From a checkpoint of a small transformer trained on Wikipedia: value embeddings.
Each number is 200 + 30 x the weight over its row's rms, rounded and kept within 0 to 999. Layers, rows and columns count from 0. The size before them is the row's rms in percent of the matrix's.

# layer 7 attention query, 64x64, rms 0.285, rows 0-10, columns 0-63
107,139,222,207,224,193,176,207,197,201,206,192,283,192,163,155,190,220,177,179,171,130,151,185,184,184,187,230,167,240,218,165,216,161,197,176,182,200,177,176,171,248,134,186,242,196,182,234,179,159,204,203,167,244,183,227,211,239,207,239,217,197,188,228,176
144,270,208,163,186,192,250,228,198,176,270,231,120,229,204,201,207,173,229,211,265,246,207,188,165,204,239,197,223,193,179,230,201,218,176,212,220,214,181,174,247,182,225,209,180,144,206,164,231,254,194,192,211,180,176,200,203,192,185,203,166,207,147,195,231
107,122,175,273,200,214,167,179,194,183,232,190,236,185,212,203,191,157,147,201,145,202,188,198,194,167,157,199,195,191,193,222,174,192,231,207,244,202,220,145,270,171,201,194,242,237,190,256,216,193,222,183,201,244,209,182,195,226,230,194,241,227,229,236,216
078,194,235,165,178,257,270,187,188,209,208,211,203,219,225,228,241,217,216,119,238,220,221,191,173,198,256,199,191,154,159,201,221,253,194,206,205,171,233,202,199,177,203,196,162,189,203,184,222,224,197,202,165,141,209,184,247,245,196,183,210,255,195,149,232
083,221,209,187,162,245,253,129,184,183,225,232,195,223,195,183,221,251,200,174,245,247,208,171,208,229,277,154,194,167,239,152,223,239,189,204,202,156,222,208,208,224,217,175,193,176,223,213,208,219,221,213,236,159,178,193,209,179,190,194,267,175,212,211,239
088,164,199,219,193,190,165,193,240,198,146,179,199,231,207,159,206,166,178,183,224,196,169,181,248,239,191,195,144,190,219,223,237,148,169,188,191,164,173,208,163,160,202,174,221,172,216,239,212,198,233,198,226,169,159,203,162,206,245,191,278,178,218,223,128
086,210,210,262,262,197,215,178,246,254,153,224,250,146,175,217,190,184,226,228,153,187,182,200,259,179,200,143,215,229,239,179,198,189,182,191,193,172,222,122,176,181,240,233,189,220,169,185,218,191,184,196,182,223,227,220,218,222,177,190,213,211,235,236,200
076,174,216,245,236,172,173,244,278,229,158,165,151,202,211,194,147,213,205,224,210,215,204,197,196,163,187,205,193,177,172,219,193,224,218,175,218,147,234,227,209,202,205,234,257,178,205,181,245,170,282,158,172,191,234,235,192,175,236,189,221,218,214,206,183
115,152,214,234,224,235,199,118,213,191,188,203,255,212,209,162,176,205,169,184,149,141,149,201,239,181,214,226,159,208,226,156,175,242,227,206,157,195,189,214,215,232,146,180,217,222,192,152,223,158,209,199,163,231,154,206,216,219,185,184,226,173,184,212,196
131,171,191,210,181,200,148,218,211,292,205,166,230,172,203,247,182,202,194,198,176,165,253,181,225,214,165,174,195,193,223,199,194,193,200,206,177,236,248,200,145,161,250,220,198,231,206,258,147,183,174,197,185,195,235,175,209,164,243,185,268,194,197,205,172
136,166,210,222,208,231,265,174,190,155,239,218,200,191,243,167,216,184,209,171,246,256,187,170,179,219,253,195,212,171,167,204,192,226,189,192,247,154,234,142,265,189,190,222,214,169,225,184,262,194,221,210,250,192,209,223,211,237,189,185,216,252,192,196,213
# layer 7 attention key, 64x64, rms 0.305, rows 0-10, columns 0-63
059,220,161,150,212,194,216,188,208,192,217,255,214,164,230,152,230,203,185,174,204,286,209,278,195,171,190,195,199,222,251,249,221,221,189,227,216,173,198,237,253,200,188,212,183,242,138,210,220,198,244,226,200,166,219,179,188,174,158,194,215,222,217,225,207
120,228,185,213,207,269,270,191,232,168,265,244,175,231,206,222,189,185,219,183,256,249,206,152,173,176,242,175,203,196,185,215,215,252,175,189,240,188,250,225,244,179,177,179,198,170,187,208,180,222,198,203,273,188,212,215,207,223,195,214,188,241,207,202,228
083,167,187,211,169,262,201,176,211,216,204,209,222,217,183,195,179,144,189,191,133,205,216,201,187,194,163,171,174,157,155,210,180,225,229,188,186,147,228,160,287,182,214,202,233,224,226,193,172,260,214,195,219,158,203,191,217,201,189,207,236,268,234,214,165
082,174,206,163,227,191,177,273,206,201,209,190,215,164,185,183,210,194,193,178,222,191,166,195,173,142,181,239,206,214,169,213,181,176,184,158,219,270,276,193,154,187,172,196,190,153,175,164,212,229,188,145,160,191,193,215,190,205,225,142,142,197,239,202,179
064,208,193,196,186,179,193,241,178,213,239,235,213,213,249,203,205,181,208,166,215,169,297,220,194,269,235,168,215,164,215,130,183,215,171,217,177,217,170,160,178,209,220,200,194,141,200,223,215,214,213,157,220,174,196,163,191,194,231,191,159,169,260,214,187
086,245,147,269,193,249,207,242,209,234,202,169,206,217,226,161,226,166,240,226,227,175,228,258,170,176,203,246,258,206,219,197,209,231,178,198,188,198,174,149,217,222,214,204,230,215,238,194,203,141,182,216,211,177,208,229,191,168,251,222,182,177,220,242,173
090,219,233,221,230,228,144,175,178,216,214,200,190,250,227,228,173,203,167,187,191,200,233,202,233,142,192,230,199,161,263,204,202,194,179,189,195,244,211,215,154,186,183,222,159,213,244,194,205,243,255,255,245,256,237,197,157,163,177,178,218,199,155,192,214
098,209,236,214,210,236,182,215,237,196,222,177,190,230,210,172,228,201,219,153,177,176,256,246,216,211,199,217,214,202,205,220,221,265,276,172,193,170,225,237,222,219,173,190,154,229,291,210,163,178,142,178,236,182,230,191,205,201,189,172,210,213,160,215,178
088,156,213,203,202,142,147,182,195,193,178,199,216,141,200,200,239,182,186,159,173,174,195,289,212,212,174,224,137,225,237,184,193,194,227,226,166,137,174,182,180,230,177,190,187,237,244,221,211,166,205,206,152,230,198,208,174,201,233,192,230,150,178,197,215
071,154,169,169,207,206,180,251,149,170,225,142,160,188,188,189,214,185,197,201,192,172,171,258,209,158,167,178,149,219,217,198,212,203,213,175,204,233,210,235,214,213,191,181,137,212,188,244,194,162,261,224,162,192,257,224,181,185,221,192,185,200,192,159,134
126,251,190,219,189,265,231,213,248,155,202,230,187,230,206,195,177,212,196,192,264,259,207,135,182,198,237,183,212,217,218,200,201,258,173,194,258,169,207,157,188,176,206,166,214,170,201,201,200,242,197,200,259,193,215,181,252,222,204,199,169,232,203,186,252